Weights of a small GPT-style language model, trained from scratch on English Wikipedia.
Architecture: RMSNorm before each block, rotary positions, no biases in attention or MLP, untied embeddings, attention and MLP in parallel.
Each number is 50 + 12 x the weight over the matrix's rms, rounded and kept within 0 to 99. Layers, rows and columns count from 0.

# layer 7 MLP up, 2368x896, rms 0.0216, rows 1671-1712, columns 560-615
57 79 63 90 44 73 50 71 40 66 33 51 71 54 43 49 30 60 49 37 54 67 51 51 48 56 52 59 48 46 75 54 48 41 56 64 48 31 69 60 45 42 51 44 48 60 43 51 53 61 56 55 44 68 38 57
50 52 48 49 68 43 45 62 47 61 46 56 65 55 46 35 55 47 43 48 38 58 66 20 48 65 50 58 43 58 44 63 49 52 45 54 32 54 62 55 51 41 70 62 40 46 70 43 61 66 39 44 57 53 42 33
58 38 62 54 21 62 47 54 56 47 57 42 52 52 40 65 42 47 47 48 59 56 37 60 41 38 53 26 56 60 61 39 42 66 74 49 59 75 53 33 36 61 48 65 60 45 51 49 60 44 65 55 40 36 36 41
73 44 50 29 38 41 73 57 30 34 62 54 55 55 43 43 30 66 42 56 50 33 36 41 54 43 52 50 36 38 36 47 67 51 43 59 74 53 49 38 57 65 42 48 43 45 47 38 76 50 40 43 54 59 57 50
49 73 53 55 59 41 44 58 53 53 37 69 32 68 58 53 45 68 27 46 49 49 68 47 51 42 65 42 48 56 43 47 74 56 61 48 46 43 44 87 26 65 62 50 45 45 37 51 60 54 50 67 54 48 50 38
42 40 50 54 67 37 52 64 27 39 56 47 28 41 48 42 24 38 44 37 49 47 48 31 54 37 42 29 66 67 49 29 47 76 48 46 60 42 49 44 50 45 50 58 51 68 47 25 39 52 61 36 43 47 55 60
56 52 33 55 54 45 55 31 48 44 67 53 56 34 59 57 49 38 52 52 55 23 70 36 48 43 59 05 59 60 44 28 42 52 54 39 52 22 26 35 41 47 63 39 48 59 41 66 64 54 60 47 61 52 54 53
53 53 46 48 74 49 29 72 32 44 50 43 82 50 48 43 27 48 53 49 54 23 38 49 23 61 63 43 46 40 50 72 51 53 50 47 42 70 44 52 49 36 46 73 49 67 57 38 59 51 54 38 33 31 42 61
72 43 53 14 29 47 62 70 53 51 65 43 49 41 62 50 46 37 64 51 57 58 38 34 54 50 40 37 67 64 53 59 43 56 62 62 34 67 40 61 62 72 36 44 62 72 54 58 49 54 46 55 26 52 26 55
62 52 60 45 40 60 56 38 34 35 54 54 34 50 40 35 36 65 48 41 45 71 60 40 53 58 39 34 51 43 60 64 65 53 50 20 46 66 64 49 54 56 52 20 49 65 54 60 62 36 59 63 44 45 47 45
54 47 39 46 52 51 55 56 59 48 41 74 36 41 27 41 34 67 65 44 61 61 50 43 30 57 55 45 25 61 44 65 49 52 77 46 40 50 47 48 47 63 48 37 48 53 33 39 54 64 41 47 53 68 59 64
39 43 45 50 37 48 58 36 42 45 41 53 58 47 39 59 51 51 65 55 37 33 43 62 60 40 30 32 42 70 59 44 44 49 50 44 55 64 60 42 45 60 40 50 73 20 57 76 53 66 59 54 40 45 38 57
49 56 38 59 61 28 42 42 55 40 64 86 35 31 40 53 32 50 49 39 69 65 35 21 65 58 67 38 59 61 57 54 45 41 55 45 39 59 30 45 59 47 47 55 54 44 52 51 58 48 45 60 47 54 58 63
47 42 54 44 40 43 51 44 39 61 40 45 52 60 74 42 37 64 47 44 41 44 59 52 47 43 35 48 53 56 56 55 38 63 49 36 53 56 52 49 42 55 51 59 66 69 59 65 46 56 50 44 43 32 49 52
34 47 48 60 61 48 60 19 61 55 32 56 42 50 56 88 36 33 29 63 50 54 41 45 34 48 41 48 36 54 46 50 28 57 65 37 45 64 63 26 47 64 46 61 49 72 47 59 63 57 46 41 58 58 43 33
41 45 53 61 50 34 55 48 64 36 45 58 64 38 64 42 52 41 74 55 30 36 44 51 37 59 48 52 65 57 62 60 70 52 61 69 61 51 62 48 31 69 44 29 40 49 62 63 70 54 49 50 72 64 57 67
58 46 55 39 51 71 67 51 36 59 46 50 44 81 78 41 65 41 31 61 45 50 50 29 50 55 43 45 34 65 52 50 77 54 64 63 49 42 57 43 57 71 61 44 58 40 45 42 39 33 50 60 48 40 59 56
35 42 50 51 57 77 55 36 49 62 66 42 28 37 57 34 40 33 47 58 49 28 53 46 59 37 23 73 59 46 48 49 42 28 66 53 64 61 58 35 31 45 58 50 42 48 49 46 31 33 35 48 45 33 55 55
40 59 27 59 53 42 57 52 46 45 40 61 50 59 50 53 34 47 54 41 46 62 54 48 67 53 39 48 78 58 45 40 37 60 55 63 48 50 38 35 59 51 51 72 51 52 44 46 70 59 39 43 34 49 69 44
63 57 38 49 41 52 53 60 57 53 38 64 63 46 63 54 30 65 28 56 50 40 40 62 51 55 64 46 49 64 48 45 39 63 52 46 60 44 52 59 59 30 69 50 38 44 62 58 56 33 53 53 52 66 56 24
37 41 68 76 47 71 39 34 55 46 55 39 26 55 40 55 47 72 19 44 45 56 42 28 61 69 53 60 68 45 71 63 48 56 63 34 39 57 44 42 43 33 39 54 68 58 49 73 37 25 44 55 55 49 72 29
62 54 47 60 34 47 61 48 54 62 22 20 54 42 33 72 44 35 60 43 57 60 57 51 41 58 40 69 56 54 51 47 52 43 30 46 48 55 20 58 50 73 68 47 52 51 51 52 39 55 15 59 48 43 50 69
49 46 62 53 40 60 52 41 63 71 69 37 51 51 49 51 44 69 59 51 46 60 45 38 41 55 46 58 52 44 58 61 38 61 58 55 51 66 52 37 43 48 49 49 51 51 50 44 47 48 55 51 48 44 41 60
52 88 42 44 53 29 76 71 53 67 55 41 43 59 65 57 31 80 32 36 51 29 80 27 70 45 29 38 63 56 29 68 72 69 55 65 36 69 41 54 44 71 35 33 29 50 33 61 50 67 27 42 63 41 69 48
41 45 45 46 60 77 43 63 70 57 49 68 52 35 44 61 35 45 43 47 53 59 63 34 60 50 53 57 42 57 40 36 56 55 62 44 63 34 60 47 40 74 32 53 62 43 53 62 62 42 29 54 54 56 36 22
57 44 31 46 66 56 56 53 58 54 49 73 49 48 61 67 49 44 66 68 56 67 49 42 56 53 35 47 37 57 45 50 33 55 39 53 69 23 69 55 70 74 34 40 34 39 34 48 44 44 74 43 59 57 54 67
48 63 52 33 80 76 45 50 64 52 52 47 61 32 39 25 55 51 56 36 67 23 59 50 49 57 32 42 68 50 56 63 82 31 54 40 83 25 48 61 41 58 41 48 67 48 56 70 57 44 38 61 46 67 50 41
36 54 58 34 55 61 57 36 38 55 66 49 36 39 42 77 25 44 49 60 62 34 47 30 37 39 51 46 52 54 50 56 52 58 31 65 37 62 64 39 41 61 50 66 37 33 51 36 42 63 36 52 28 53 46 39
40 37 37 60 43 66 33 41 39 59 44 70 65 46 61 47 56 52 51 41 44 60 45 54 32 51 38 35 45 65 39 70 52 60 49 36 68 49 39 66 70 45 62 27 39 46 43 63 35 42 54 58 39 49 43 61
55 59 38 24 59 31 37 21 36 28 46 39 25 58 69 51 58 52 66 31 57 40 43 62 28 58 51 51 74 33 59 37 47 53 48 43 26 56 66 32 38 74 44 22 46 41 53 73 49 61 60 83 55 48 39 54
62 50 70 62 63 50 44 47 75 62 22 56 43 49 76 32 32 64 52 45 43 52 48 53 47 39 24 36 50 62 53 42 57 56 35 42 47 41 70 58 55 37 49 64 42 81 65 65 61 44 46 43 40 56 54 70
40 47 56 39 57 51 55 35 36 71 45 41 37 61 43 36 56 66 48 54 45 46 65 53 54 71 43 33 34 45 36 55 47 39 69 56 53 59 63 46 62 75 59 54 39 60 59 35 40 51 49 55 48 62 45 61
51 61 40 32 67 36 51 72 46 45 59 52 58 39 35 54 42 46 64 78 39 51 41 60 56 43 40 45 58 51 41 45 58 55 54 48 46 74 31 39 62 61 65 32 25 69 63 77 38 68 46 62 43 55 43 57
37 44 43 53 70 53 28 57 70 49 38 66 69 54 60 64 56 52 57 61 50 41 47 60 51 76 58 56 48 36 64 44 56 29 53 50 56 75 75 22 48 44 47 41 55 57 44 44 54 54 19 31 59 45 47 46
38 68 62 57 54 69 72 29 59 65 49 48 18 39 65 54 46 66 46 44 52 63 58 28 55 41 83 59 53 45 50 64 40 45 53 64 65 50 48 55 40 47 62 59 50 51 53 36 55 45 59 44 36 33 51 50
44 54 68 48 42 23 34 33 34 68 48 54 30 31 27 52 69 64 43 50 49 56 39 54 45 46 52 39 56 25 57 41 59 63 51 56 49 56 46 30 50 70 46 42 65 39 59 55 42 51 38 48 44 79 42 48
55 72 44 64 66 63 48 55 68 49 34 61 62 27 81 58 54 49 53 54 64 48 55 44 41 42 51 47 51 52 42 70 72 56 42 64 65 60 59 37 54 51 54 48 44 61 56 53 47 40 44 65 62 47 37 48
53 51 63 51 53 53 45 53 70 49 46 54 44 46 39 56 53 65 60 74 47 41 28 64 55 71 58 68 38 62 43 21 36 49 53 55 50 52 69 54 52 46 55 52 37 50 54 22 51 52 50 58 57 63 49 55
55 71 57 59 51 43 47 58 60 54 50 64 59 60 46 63 59 38 52 39 38 62 59 68 46 56 62 49 38 68 61 51 46 51 40 50 54 63 45 52 62 37 64 60 62 35 44 57 59 44 47 32 38 60 68 45
39 68 44 65 47 38 31 51 56 52 41 69 31 24 51 58 43 62 52 57 69 44 42 30 25 47 22 57 44 62 75 23 43 31 42 50 45 61 42 32 66 57 78 38 62 61 42 72 50 46 53 39 50 49 43 53
52 59 52 49 59 48 37 59 49 44 70 40 27 45 59 56 79 58 50 51 25 50 59 35 25 49 42 77 45 42 29 51 39 52 54 26 60 40 58 55 33 47 55 52 38 58 40 50 57 50 64 38 53 44 49 38
56 49 57 41 33 51 54 81 53 16 26 59 56 59 55 56 56 35 63 65 45 64 54 42 53 60 60 56 31 41 58 26 61 35 20 63 53 60 62 55 51 68 59 71 44 41 45 51 59 40 68 43 67 54 52 42
# layer 7 MLP down (transposed), 2368x896, rms 0.0174, rows 1671-1712, columns 560-615
55 36 69 54 42 41 48 51 40 56 43 44 68 65 42 54 43 52 72 56 59 63 68 50 59 56 47 71 53 33 38 44 30 65 71 64 54 40 45 65 70 53 47 59 57 32 59 81 53 51 47 46 61 16 45 48
48 30 28 45 52 60 54 37 70 39 56 50 27 52 46 57 33 54 45 49 53 33 47 46 57 60 33 41 68 48 73 51 48 52 58 60 72 44 48 43 55 58 37 47 50 45 36 67 38 40 42 80 60 35 75 57
62 73 39 39 36 33 57 56 65 39 66 43 60 71 30 50 48 45 63 43 33 63 50 36 45 56 44 27 33 45 45 54 31 58 46 52 10 59 51 24 62 52 35 41 37 44 44 61 54 60 37 64 73 32 50 49
50 56 43 51 33 41 61 60 38 54 65 65 35 49 56 38 21 50 42 40 34 40 62 62 53 48 54 34 68 56 62 46 75 45 51 50 57 50 43 56 58 41 48 40 46 70 39 25 41 53 45 50 54 44 43 56
52 70 47 61 47 41 35 50 56 66 48 65 70 30 49 66 52 45 49 42 64 71 71 43 67 48 23 37 38 61 47 53 59 23 39 52 49 49 33 72 55 38 61 27 37 62 41 45 52 68 54 49 59 39 38 38
46 57 48 37 45 56 41 54 24 42 37 56 49 54 51 52 76 42 36 46 53 63 51 59 44 39 27 51 42 63 57 54 59 65 40 56 45 72 51 59 61 46 51 62 27 48 24 75 50 51 40 76 52 44 59 64
66 56 31 72 53 50 37 53 54 52 49 40 35 56 60 35 58 47 52 45 54 56 49 77 54 62 34 52 28 56 48 39 54 62 69 51 49 58 45 45 80 53 71 66 53 54 49 52 52 66 55 59 59 58 40 47
46 48 53 51 58 65 31 70 47 37 28 32 43 59 82 58 55 54 65 52 66 61 54 55 79 38 37 58 38 34 50 48 62 34 60 44 46 63 36 52 46 68 69 41 52 53 49 64 57 43 51 26 37 40 60 46
45 59 58 45 80 44 42 60 38 49 56 58 51 30 27 48 56 31 22 62 59 54 67 63 56 52 47 63 35 59 19 44 57 46 59 44 34 45 45 38 66 57 26 47 42 41 57 49 46 59 35 66 46 54 53 64
43 48 87 43 54 50 61 73 51 50 27 46 47 56 62 58 43 69 47 52 70 78 53 71 55 41 38 39 44 47 42 25 65 43 40 40 53 63 45 45 48 57 51 58 55 27 48 47 59 44 53 34 68 70 31 48
40 51 41 45 58 44 39 57 52 45 45 59 51 36 61 54 53 66 49 60 51 59 64 72 37 30 29 66 55 40 50 38 44 59 54 30 40 67 42 58 60 54 56 33 53 69 49 43 51 37 57 66 50 61 59 46
38 51 40 54 57 62 56 20 61 50 52 49 44 38 50 57 55 52 28 42 49 57 47 31 57 39 54 60 55 73 56 57 68 57 54 76 36 35 32 64 52 58 52 52 50 57 48 45 49 40 35 55 59 47 46 42
52 69 58 46 76 63 64 58 52 52 42 51 37 44 65 49 51 52 51 54 51 63 41 54 40 45 40 49 50 68 50 53 43 36 54 61 45 44 68 47 59 38 50 41 48 32 67 49 56 59 43 38 63 53 54 63
60 39 62 46 41 47 61 55 44 48 49 66 47 34 56 48 58 38 50 46 40 55 43 59 46 58 56 46 51 31 55 46 64 53 35 50 54 44 32 57 59 39 52 63 60 61 33 63 54 58 39 44 15 49 55 48
70 35 63 52 26 53 49 60 53 64 33 41 64 54 38 67 26 50 52 55 27 38 61 73 48 58 56 69 39 65 53 70 58 37 60 48 44 47 58 41 41 71 33 67 53 62 52 47 53 38 45 22 50 25 50 45
49 56 40 47 48 56 52 66 58 60 35 34 65 59 73 39 42 36 46 45 39 72 63 60 63 42 70 57 39 33 58 35 64 53 61 39 45 42 63 45 41 44 48 49 65 70 46 55 65 53 44 50 67 80 46 42
32 57 44 66 37 51 37 36 57 54 80 68 58 21 47 46 49 48 69 44 70 40 63 60 44 33 59 52 58 63 54 56 46 30 50 32 52 68 40 60 34 48 54 40 49 50 53 78 39 59 51 72 30 52 52 51
37 38 48 34 59 54 60 54 39 50 50 61 49 54 45 54 66 42 62 49 50 39 73 44 59 61 62 44 46 55 64 34 73 55 53 65 39 62 55 64 48 46 61 46 66 33 34 68 48 58 51 45 65 81 68 44
52 53 57 50 48 42 45 62 56 38 59 38 42 65 51 63 50 37 50 59 29 47 36 46 46 35 53 35 49 51 49 51 56 52 48 54 57 35 40 62 43 51 42 51 41 53 53 61 47 58 45 55 51 41 51 97
58 73 42 51 64 52 50 56 39 38 49 53 60 51 28 44 33 19 32 70 41 68 55 52 57 59 25 61 38 74 44 56 52 26 31 49 54 67 59 48 33 58 41 52 35 50 40 39 64 39 36 41 83 26 56 41
33 39 50 89 34 45 38 27 59 48 47 17 39 60 50 48 54 42 32 53 40 48 35 36 62 42 40 48 75 46 50 55 37 88 58 65 46 51 28 53 63 33 41 50 45 60 44 53 35 49 55 48 47 52 43 44
38 69 69 58 60 45 35 60 48 59 59 24 41 29 79 49 33 45 66 47 65 68 61 44 44 66 61 50 42 57 59 48 43 58 77 26 45 40 51 39 39 47 49 67 41 49 60 43 61 62 40 49 44 73 24 25
45 53 37 54 50 48 61 58 51 46 60 46 54 54 42 44 54 50 40 53 62 45 51 55 47 49 49 53 57 64 55 66 60 41 43 62 51 38 56 47 52 42 52 50 56 61 50 50 70 53 49 50 96 47 42 43
56 41 76 55 60 47 29 56 43 66 59 27 47 43 49 64 65 64 53 63 45 69 18 65 53 41 62 33 57 50 53 66 67 48 48 46 77 30 68 48 23 55 35 42 61 36 32 62 62 24 59 40 28 40 40 64
56 25 41 58 36 57 49 50 49 35 39 64 76 70 46 33 45 67 32 38 33 57 56 45 44 60 53 58 52 25 82 65 44 48 50 61 33 77 51 53 34 72 44 42 45 30 36 47 50 35 48 29 63 50 32 54
45 64 48 48 33 36 41 45 50 76 35 48 35 55 33 57 55 38 52 49 51 50 48 51 52 63 58 45 64 54 52 48 38 38 42 53 58 29 69 47 61 68 44 70 44 41 40 55 43 50 68 43 17 38 50 61
51 65 48 46 40 46 55 28 51 57 50 49 52 43 52 41 34 31 52 32 64 62 42 56 47 47 44 55 18 48 57 50 64 52 54 22 30 59 57 66 56 46 66 47 65 47 72 73 38 54 44 67 47 66 40 55
44 47 66 55 60 48 42 46 36 34 37 49 50 41 37 72 40 44 44 40 70 59 96 61 32 56 66 44 56 61 51 46 41 51 39 48 48 61 57 55 49 69 70 62 40 33 64 50 32 56 37 62 13 54 24 26
28 46 38 44 51 71 41 45 35 49 53 59 50 66 58 46 34 45 68 37 42 49 51 50 56 54 45 43 43 53 40 35 48 56 63 45 70 62 74 48 52 58 51 49 62 50 47 38 61 46 36 30 53 35 25 59
77 52 56 45 31 55 35 69 55 25 34 51 47 49 57 29 27 33 58 53 52 75 73 52 50 49 57 45 54 17 44 49 30 41 43 45 38 65 42 51 56 52 63 32 51 57 56 45 44 64 52 48 34 46 51 41
43 62 35 42 40 72 29 35 76 43 60 55 57 60 58 52 42 42 53 78 67 43 57 57 38 31 48 37 56 48 32 64 48 35 54 65 44 71 73 59 25 48 45 36 42 38 65 39 36 25 30 41 73 58 62 38
60 54 53 55 42 36 41 40 46 58 52 55 52 48 25 56 71 59 45 63 43 38 49 80 35 57 55 54 53 53 63 82 55 47 61 59 58 57 64 42 50 59 42 32 54 48 65 41 41 55 61 40 44 62 23 62
44 53 42 44 48 52 45 46 53 61 57 32 23 45 28 69 45 67 56 68 43 49 60 63 50 62 51 50 52 80 37 61 27 65 42 41 56 44 66 43 52 54 54 61 64 54 47 57 56 53 58 59 52 60 64 35
48 40 62 35 55 48 26 51 38 45 46 37 43 47 48 51 62 51 57 42 53 44 53 38 46 35 64 47 48 46 57 48 44 45 58 57 44 63 55 60 50 53 43 27 48 57 73 54 43 45 49 55 27 29 37 59
66 45 28 23 71 46 44 43 55 33 41 73 40 43 61 48 46 33 56 44 55 47 33 46 73 49 58 36 62 34 55 52 51 57 34 62 45 48 40 38 49 40 46 43 57 57 60 54 63 67 45 86 37 60 55 33
62 51 45 67 64 40 68 38 52 45 81 44 43 60 66 50 58 67 51 43 43 36 39 40 57 27 37 61 56 59 36 66 38 55 44 49 39 56 21 30 81 38 31 65 32 45 59 69 47 41 63 46 40 56 34 48
61 57 23 36 48 60 68 55 59 80 44 39 48 49 62 55 50 76 55 58 64 64 25 61 37 46 24 61 40 36 48 49 56 42 66 63 31 49 54 38 42 44 41 35 59 33 60 48 48 46 51 38 79 47 54 64
45 64 47 23 35 68 63 55 43 51 62 62 49 44 73 49 48 40 31 27 46 64 49 51 30 50 48 49 50 57 46 60 28 56 40 38 63 49 42 55 55 72 57 55 39 43 53 33 52 64 57 40 32 43 64 56
59 36 51 40 80 31 56 74 45 47 39 57 51 40 43 69 67 49 50 53 57 32 55 44 59 38 72 29 56 63 57 60 31 51 33 82 67 28 28 42 50 41 68 19 47 57 46 34 61 35 57 38 26 47 41 63
51 51 50 39 49 43 51 67 47 43 35 46 64 21 55 43 49 42 51 51 22 48 45 55 42 35 50 65 45 35 44 36 42 73 46 30 34 52 55 38 39 54 35 77 45 34 61 55 41 64 51 46 42 39 43 45
65 41 66 42 65 77 49 29 64 49 50 34 75 67 64 43 37 54 55 31 71 40 70 25 72 38 63 55 47 77 36 37 57 54 52 59 64 43 41 46 53 57 61 51 59 33 28 63 42 51 33 42 51 31 60 30
35 64 25 57 46 30 32 58 52 71 53 46 46 54 46 37 46 35 58 44 50 47 66 53 49 48 34 60 56 36 55 50 56 45 47 03 43 59 63 61 45 57 57 59 60 55 56 56 54 47 67 60 91 51 45 33
# layer 7 MLP gate, 2368x896, rms 0.0219, rows 1672-1712, columns 560-615
46 53 59 51 54 55 70 56 39 37 46 60 65 32 34 56 42 39 82 46 50 52 35 59 39 46 36 20 43 57 50 49 37 53 77 38 62 15 67 62 65 50 71 48 68 49 51 69 52 37 55 49 59 57 61 60
46 46 45 15 38 55 44 67 73 49 44 80 59 71 50 57 55 59 56 61 40 51 36 54 50 49 51 64 49 35 42 34 70 25 51 39 48 63 40 50 39 30 46 54 40 48 39 45 57 62 42 47 60 61 58 66
42 48 42 43 68 74 62 60 50 48 87 68 50 67 47 49 31 55 54 36 61 52 35 62 54 49 47 70 31 54 34 48 37 54 53 49 65 47 50 56 47 41 41 36 49 49 45 27 62 64 58 46 58 48 38 39
51 53 50 46 31 51 43 39 49 55 43 86 58 62 39 54 44 41 56 46 49 33 40 54 52 60 53 43 55 28 57 35 52 46 53 61 42 23 72 43 40 37 50 37 35 57 48 53 44 50 50 47 79 60 68 42
58 67 50 44 62 62 56 72 60 70 39 26 61 30 57 51 75 72 47 49 28 55 49 48 57 51 53 55 35 38 42 67 36 40 55 35 43 34 39 69 38 57 43 33 33 55 34 29 70 44 65 51 58 53 52 35
80 42 42 47 69 56 48 21 42 75 56 53 53 49 64 57 43 57 67 55 58 39 49 71 49 42 58 33 68 40 59 58 52 48 61 40 53 56 36 44 46 64 49 69 44 44 65 42 47 52 49 51 54 33 35 42
44 36 42 70 58 55 35 50 39 47 55 26 67 53 38 30 28 42 26 52 46 43 47 37 42 57 32 47 71 73 53 30 43 49 45 61 61 54 42 62 46 25 51 34 52 26 56 65 66 70 58 69 46 43 57 48
34 35 29 42 61 35 70 29 82 36 67 64 44 42 41 50 65 70 50 43 45 31 65 47 62 54 52 48 40 52 52 51 43 53 54 49 38 28 60 59 35 49 45 37 68 52 49 38 56 57 56 64 57 31 46 43
46 49 38 71 55 34 40 47 56 47 60 53 32 55 55 85 49 56 46 60 45 51 40 57 34 48 43 65 48 23 51 61 42 46 70 50 38 43 38 47 51 39 47 55 53 65 39 42 38 49 48 53 63 49 39 69
60 49 55 49 49 54 55 48 58 45 57 43 47 49 62 60 46 58 59 32 64 48 48 37 54 39 50 52 65 41 42 49 30 48 27 51 53 64 59 56 59 46 57 41 37 51 59 58 29 50 50 52 39 49 40 51
49 51 36 60 50 52 58 40 48 71 47 45 43 54 51 44 47 47 34 41 59 75 38 58 46 34 49 26 38 32 34 66 60 51 56 52 48 35 66 61 43 43 68 57 45 53 48 66 46 43 44 55 60 40 50 69
39 49 50 55 54 45 50 53 76 37 34 46 61 59 62 65 45 42 39 48 51 59 28 68 51 41 29 73 38 59 47 47 58 57 31 73 71 37 42 50 27 46 44 43 34 42 54 64 67 40 39 42 41 66 51 45
45 59 48 43 52 52 40 59 51 71 50 37 37 61 61 35 49 46 53 52 54 47 53 36 32 65 61 52 35 50 56 56 52 61 48 74 61 54 51 60 34 79 57 38 53 32 60 31 64 49 43 53 27 47 40 35
37 44 64 54 50 58 43 44 36 37 56 34 40 55 54 53 37 63 68 55 52 49 36 52 41 59 62 42 49 34 61 56 56 42 54 56 38 67 47 29 64 45 26 54 43 70 33 45 56 62 55 62 64 49 48 45
57 52 18 38 40 51 38 57 67 28 65 42 65 39 44 50 54 36 53 30 59 45 45 32 39 50 39 51 48 69 68 65 54 46 80 64 60 52 53 54 72 63 29 49 50 56 46 79 53 58 48 63 73 34 37 44
57 46 45 49 42 50 59 62 52 62 47 51 77 47 45 53 34 57 52 45 60 54 46 36 40 49 47 46 53 56 38 58 41 59 75 55 63 40 25 67 49 38 44 59 42 71 35 35 34 47 24 62 55 54 56 32
59 63 57 56 45 51 59 65 51 62 55 64 59 74 44 83 40 56 42 53 52 56 54 49 76 47 33 40 51 26 41 52 64 47 64 57 57 52 46 68 38 42 48 55 39 35 46 54 55 32 59 45 55 64 42 51
44 39 29 54 58 54 40 40 36 69 65 55 30 42 67 62 31 57 32 47 58 51 52 41 51 58 70 39 68 51 37 55 55 44 50 74 33 39 66 37 36 43 60 55 54 62 48 28 52 34 44 62 57 55 48 40
49 37 56 48 58 48 45 54 68 40 61 51 51 55 21 42 52 53 71 50 49 54 53 37 49 31 38 52 53 53 51 53 51 45 79 64 31 76 50 69 33 59 58 56 49 30 44 25 39 56 40 61 83 40 38 84
39 36 47 69 53 45 51 64 48 34 56 44 63 50 62 43 49 58 51 42 72 55 34 25 40 43 55 45 55 67 33 52 65 58 58 57 47 43 45 41 61 21 41 55 49 61 36 49 75 48 63 66 44 41 43 52
49 37 49 57 55 48 48 52 71 49 49 53 85 39 73 46 52 40 50 41 51 55 40 56 56 48 56 69 48 50 58 47 64 41 52 57 45 39 55 40 61 35 56 69 17 44 46 47 54 42 38 44 53 35 51 61
43 48 32 41 52 51 60 54 51 49 50 44 37 61 38 39 58 54 50 61 52 46 47 53 47 44 46 37 56 38 52 37 56 44 36 48 53 53 46 56 54 34 54 42 43 50 49 56 59 51 57 48 47 44 55 61
44 58 36 40 46 72 47 49 60 51 53 52 49 56 47 44 35 44 44 11 53 33 53 48 59 26 36 40 68 34 35 47 61 72 47 65 52 49 63 57 34 62 73 23 26 22 53 51 58 56 48 38 59 54 22 30
31 72 58 42 64 60 64 26 62 34 46 41 41 49 58 72 58 36 53 49 44 63 60 45 71 42 63 74 64 81 64 64 62 48 49 50 45 66 71 44 44 75 53 47 48 34 49 44 52 59 52 35 74 55 21 51
44 42 61 67 47 34 52 50 58 32 45 34 55 52 50 39 60 48 44 44 56 49 46 43 31 45 62 63 35 56 53 62 50 50 53 59 60 62 41 56 59 65 41 49 49 37 54 51 77 62 30 57 70 57 47 36
26 41 57 28 41 46 39 53 34 43 53 68 29 55 72 70 50 67 61 54 60 44 63 22 66 86 55 39 61 26 32 60 40 56 42 48 36 66 37 44 50 50 39 77 13 74 16 36 82 70 40 55 57 33 62 52
44 38 43 45 48 64 51 60 75 36 46 26 30 40 72 29 56 43 30 50 45 70 36 37 25 49 53 61 50 46 56 73 72 48 21 63 78 48 62 53 40 46 24 45 44 52 62 51 58 42 74 37 56 60 63 43
50 45 57 44 39 43 47 60 64 37 52 35 38 43 53 46 37 25 58 56 58 22 45 46 42 43 43 42 29 31 55 28 56 34 56 68 58 56 59 41 23 70 38 47 48 36 80 47 63 63 54 32 51 44 52 50
70 45 52 30 37 76 57 91 54 41 40 67 70 71 54 38 26 47 49 56 69 63 42 35 53 58 59 51 56 65 55 58 61 33 49 52 75 52 67 56 55 36 70 59 52 65 53 34 69 58 62 56 54 29 63 47
69 39 56 51 20 81 51 56 36 26 45 59 52 51 68 41 46 29 41 56 53 32 32 67 59 18 68 61 50 57 56 70 53 64 39 64 32 72 44 49 42 50 61 48 46 42 55 44 50 54 48 64 54 56 57 45
24 55 25 36 43 57 33 58 57 37 43 34 86 24 60 50 53 52 44 64 58 55 42 41 40 59 61 56 39 65 38 66 50 44 56 52 60 47 52 43 70 55 60 57 48 45 55 51 50 56 53 50 55 46 53 47
54 45 30 58 31 52 44 35 33 48 40 37 54 36 29 47 48 61 50 33 39 49 57 45 59 45 55 39 30 33 43 28 58 64 47 59 38 34 57 49 64 44 40 52 39 57 28 41 44 57 65 54 49 50 35 49
61 42 52 35 39 55 57 48 48 46 57 61 47 40 53 29 57 44 42 27 58 71 47 57 54 45 67 42 48 46 32 54 44 52 55 36 50 45 35 68 31 64 31 31 56 46 57 60 37 30 54 51 52 60 41 54
58 60 49 54 69 57 39 55 65 44 54 38 64 46 55 60 53 45 67 46 44 64 48 42 51 57 58 37 49 45 62 71 64 37 69 55 27 38 40 75 37 50 67 50 50 57 46 46 58 46 40 64 50 62 43 52
32 55 66 56 39 36 31 57 50 28 62 44 62 47 64 44 76 58 38 47 36 66 50 61 75 40 45 32 46 49 46 22 56 56 48 67 57 37 54 38 38 47 70 46 50 19 59 44 44 48 32 33 72 43 59 60
33 47 41 76 33 49 55 18 75 40 38 67 53 32 57 36 56 47 55 52 49 42 62 67 27 51 75 66 55 64 49 58 18 42 57 55 49 50 56 63 47 58 47 60 39 84 60 60 60 27 56 59 59 29 42 79
45 37 30 31 28 74 70 49 43 56 41 27 57 40 40 48 57 36 43 39 43 66 41 27 37 52 52 44 46 42 71 74 42 47 44 47 52 50 47 64 83 55 56 45 50 51 30 34 45 45 41 53 53 42 71 56
36 56 50 30 47 45 47 56 45 58 52 58 58 31 45 41 50 49 58 54 29 67 46 34 52 40 44 56 64 56 50 48 62 53 53 52 26 52 52 52 65 65 68 22 45 43 37 56 39 60 38 62 60 52 40 66
51 49 65 51 38 56 42 56 55 55 46 43 36 53 76 46 56 53 33 57 48 48 45 57 69 48 52 47 51 74 54 35 60 45 47 56 63 55 50 45 64 39 50 37 59 38 44 26 42 55 51 59 64 37 34 36
69 59 72 62 45 66 49 33 51 69 58 38 66 53 52 99 50 46 44 66 22 57 52 49 56 48 58 52 49 58 40 67 64 45 50 32 43 49 74 64 54 54 62 69 48 47 32 32 62 40 41 47 32 41 39 44
42 59 78 37 50 35 25 66 62 57 40 29 51 45 46 22 35 51 64 45 40 62 55 39 61 55 60 65 43 40 61 45 46 37 49 56 34 60 66 73 32 67 39 62 54 37 56 50 57 58 41 34 71 39 36 51